Each number is 128 + 24 x the weight over its row's rms, rounded and kept within 0 to 255. Layers, rows and columns count from 0. Numbers have three digits each. The size before them is the row's rms in percent of the matrix's.

# up: layer 11 MLP up, 1024x128, rms 0.0896, rows 772-782, columns 0-127
# down: layer 11 MLP down (transposed), 1024x128, rms 0.0813, rows 772-781, columns 0-127
up772 099:162132128153147126114120141141153138109140132103076107118107119113143121092149132139100105148175129135091125148159163180137145150116115134114107137120094084149146108134169115050181145160140100095131121119126126116136123147121129146123091113155149092116135150120161145123143138127144145069130161121119134113207143068114153135133130146121147107102137125090115120164125125156122092109137
down772 101:108086141149122129121171134114115118119103116133173106103139136143128129141088143131157157146156144107160116130094126174129114099131105128146147115114143113149153130119118094167116106125093167154159138116129118130092152144119091137174145115141082135160113085153169082115164124135135121191064112129151118076119098127100106140113099123091138116128161153115135146107102143185140118139123
up773 091:129106110119146150186098097157123128163151115179076135115158116132101113124137122163138160126158153143101119123130170067131111117140102134165084170106124130116078121162148116073123127141145136094122149135122146106101127104119140161139099109070145156162097109100145137170160136144160105126106136124127124130115138080135122105110145137120130137111106105092143113137124133173139090144116
down773 077:134132129162087122101125171137166148103096133161144127176090089130159099122108145057136125068102142112163107097127136139103159133111124109127124126144106129136107163134112102163132121177145142138131142121079142096142147153138104167195148174115118129132137118136113112139099143139091143125128101129116141117153131160113172089088148126105123102165121125162138104117123138129104138104125
up774 103:128129110097098119145167153126165132139159164096107111108116157142140098145126076101137119138118136126137123126113197092112115146118074100182162121174140130153116099126097098141128137133110135069127142103115110160082114106153163157150150150122137130128117122132168136138136139125147166108136101095103098129138125159168117138142121166105112144159101136090178138140138152130090146107144
down774 111:111138100138174133111124091170097133167115095154164111108102125142159133122110133144130133099129114152106138165077081176120139146141172149120077150155135115139128087116134098117117101131180088150150126149119132149198144139129134128133099169131121142137150131103128119123095150143098116100089176135137107108141107125146148139112148096135126087116113110143090149118110095118169140157116
up775 102:098139134127109084112154122136126128131111171147103112142138092152095082142132163116128131129153120126151120111116141150120166100122141110111163173131102140140156145122135102124115155112102127130119118170114122109081136120085143127124157099099127141132121094164099103133140114132133128166035130082101134116167116140168162097134138091188121113141143170108140173144155118137115089124139
down775 110:127141140099128080125199146139135128110103138125111124154105130084152136152091117143140093170101136130105102094124121126124165125167115116118137120142151133163154133133058122153127105160140118117105135088125094120182144134118116135120099127122129117152137123118151116149087084153167170134152120112137146137187150078142131099113105119078149132127105147123180174128105116144122129117110
up776 093:144088123149153106155151125119068114131155110156085134193123137125097097117104154126124125151113116134133128106147099115152120181170152096125070137148129099163158127105098127155128128123121150133127175117170134100142148104144139179098143129153087098151147137123126146095111129076137120142109100133138109126158185145126098108113121114107132145108121103143087131109133126141093100160119
down776 095:055161153102167097122100151103135123101175146144136117148085124092078161110139108143137219117080130144109155155110120153119147126131124153161150109112078110121117087168136140115148139114120151136134117122130141136112130173125138160088139122130128165125130132140146137121164146138111124107110120145109170129108058146112120128134139117147116104150099095120143133153102121126122129137122
up777 098:130094141132124161125113085126136118110113153119100124098126119140166101130174094082102151099116135110139146151084165149163134099143148098149152099124134122145163137125116129122115082124113079124131132119126120116096149116145093111188123124151102139160163138114146095131117146127152135151171162135168150097138123144127129125076132113207079122123104135147138181143139132145093126111123
down777 095:120119112137147160146125152165152108144123164151130135104147139084154125072154148151135095110143155123152118150137109137091120143130139120164096120090092158103106139097132174130127174134146150122112116147130162142111114178116108152157117128121138096131134110145119097107054132129094117085117141113176121188126143150114139119132134117096141111116130112094115068126100125094123182131123
up778 100:097152182136131141140133136152137109112078125132129108168121158086132160131123136131103092120123104163123132131111159158150135131172142177076114136099134123100159137104172131156104120097064137158134135160139130102129150138141120146103102119147147126105124123129129103102120079119109159125152118114143137119131102158080128095097092089118118177174153115095130130126190121135110148132123
down778 108:156082121109124093102123134138090128115153123136124136107146139158059082118158094170165143129162190092145114142110125122082145165109090112116136124154136110167137126151149094134130150176127136082122089096157120127177134171116080162109137131139133130113121141137138121144102158135140138141108117145132127121131132139150140139094162168136140137101117103122141112123107096110136135087170
up779 110:118134089114123116140118101127073141110098147145115091104091140152111147129130102152150109124171183128109108149121146169101129126108145121114117093123129123166171106124142124071108147153086157124145133068117148131131167126092160112135152127121122170131126097157139156117109163117135153104185145142067148125135127127119106146080124112152145079126101156125134147134162142113110140159133
down779 094:126141129100155163120096147096120128175166139130124140139089117122094109087162137172122118107156172143113154102121092129136119160145132093091084136119138132141144163140141130139157110168112181140116135090073140101110096121141120125116075135124112120116144117123115150154125137102175127137128173112153129168127152109133119140086127109118109132122177073142088119142141112124145121110182
up780 095:103094121140142154089152127159124111109166094130143128116113123125094117086133142140148119135134071122144165116114114137141148089092138163164118125150128138124158160122159136113128130100123093125112103109113124096074113110139108162145145160150147136125117122138185141116142114088102112089133129169098121113067149125132107114104121124152165170161098156135101142114179175107112153158161
down780 106:132134136147101085156138095105160161151085148203120146148142134151150113140135162132093120093142142073142095104123119144120150181132115114105112134138122118141111104091112120139174130136120157128136131130107134153157180169133120071097098135124160121193117115134085103123105137118143137172128125131131136160130112147122145129128141134067106130131155114121136112127103112112128114075109
up781 101:108146115122143149153135143099117111133102124133115115148105176149118104123092149204112113133163100136102143123104138149133148103111115158196154138099107100146118123085136152127167107125115094114127125130166118074106141133110136129149135162115125102136097175170143172107103130098120113131119104138141087126105118174085150139094130093119166148123150150104147123144141159143087131146091
down781 112:167122101107119103156147155182148120170120080112104138110143149134169126095116097110124171147109160113118134161109147112125115143166158107103124119119091158143113095121114170118104114155110133125086111137133146107134131160138143071153143106136109154083118124102094102108119113132105141179146101127135149140165119156125172093132124121122141090132139147152109083113151132163189130112118
up782 097:129115136119113126135151150122141121177152162153130157146121129162121140150133111105139177152103090073139168190140131119110129124108134159130122132190105123076126133119097101134148132101161104106153130130135140137107140118144175146121148153119109135095166128109183102092165090129109118129144139104088151115127114123087157103132108130085136126159143103139179115123122146132098137075139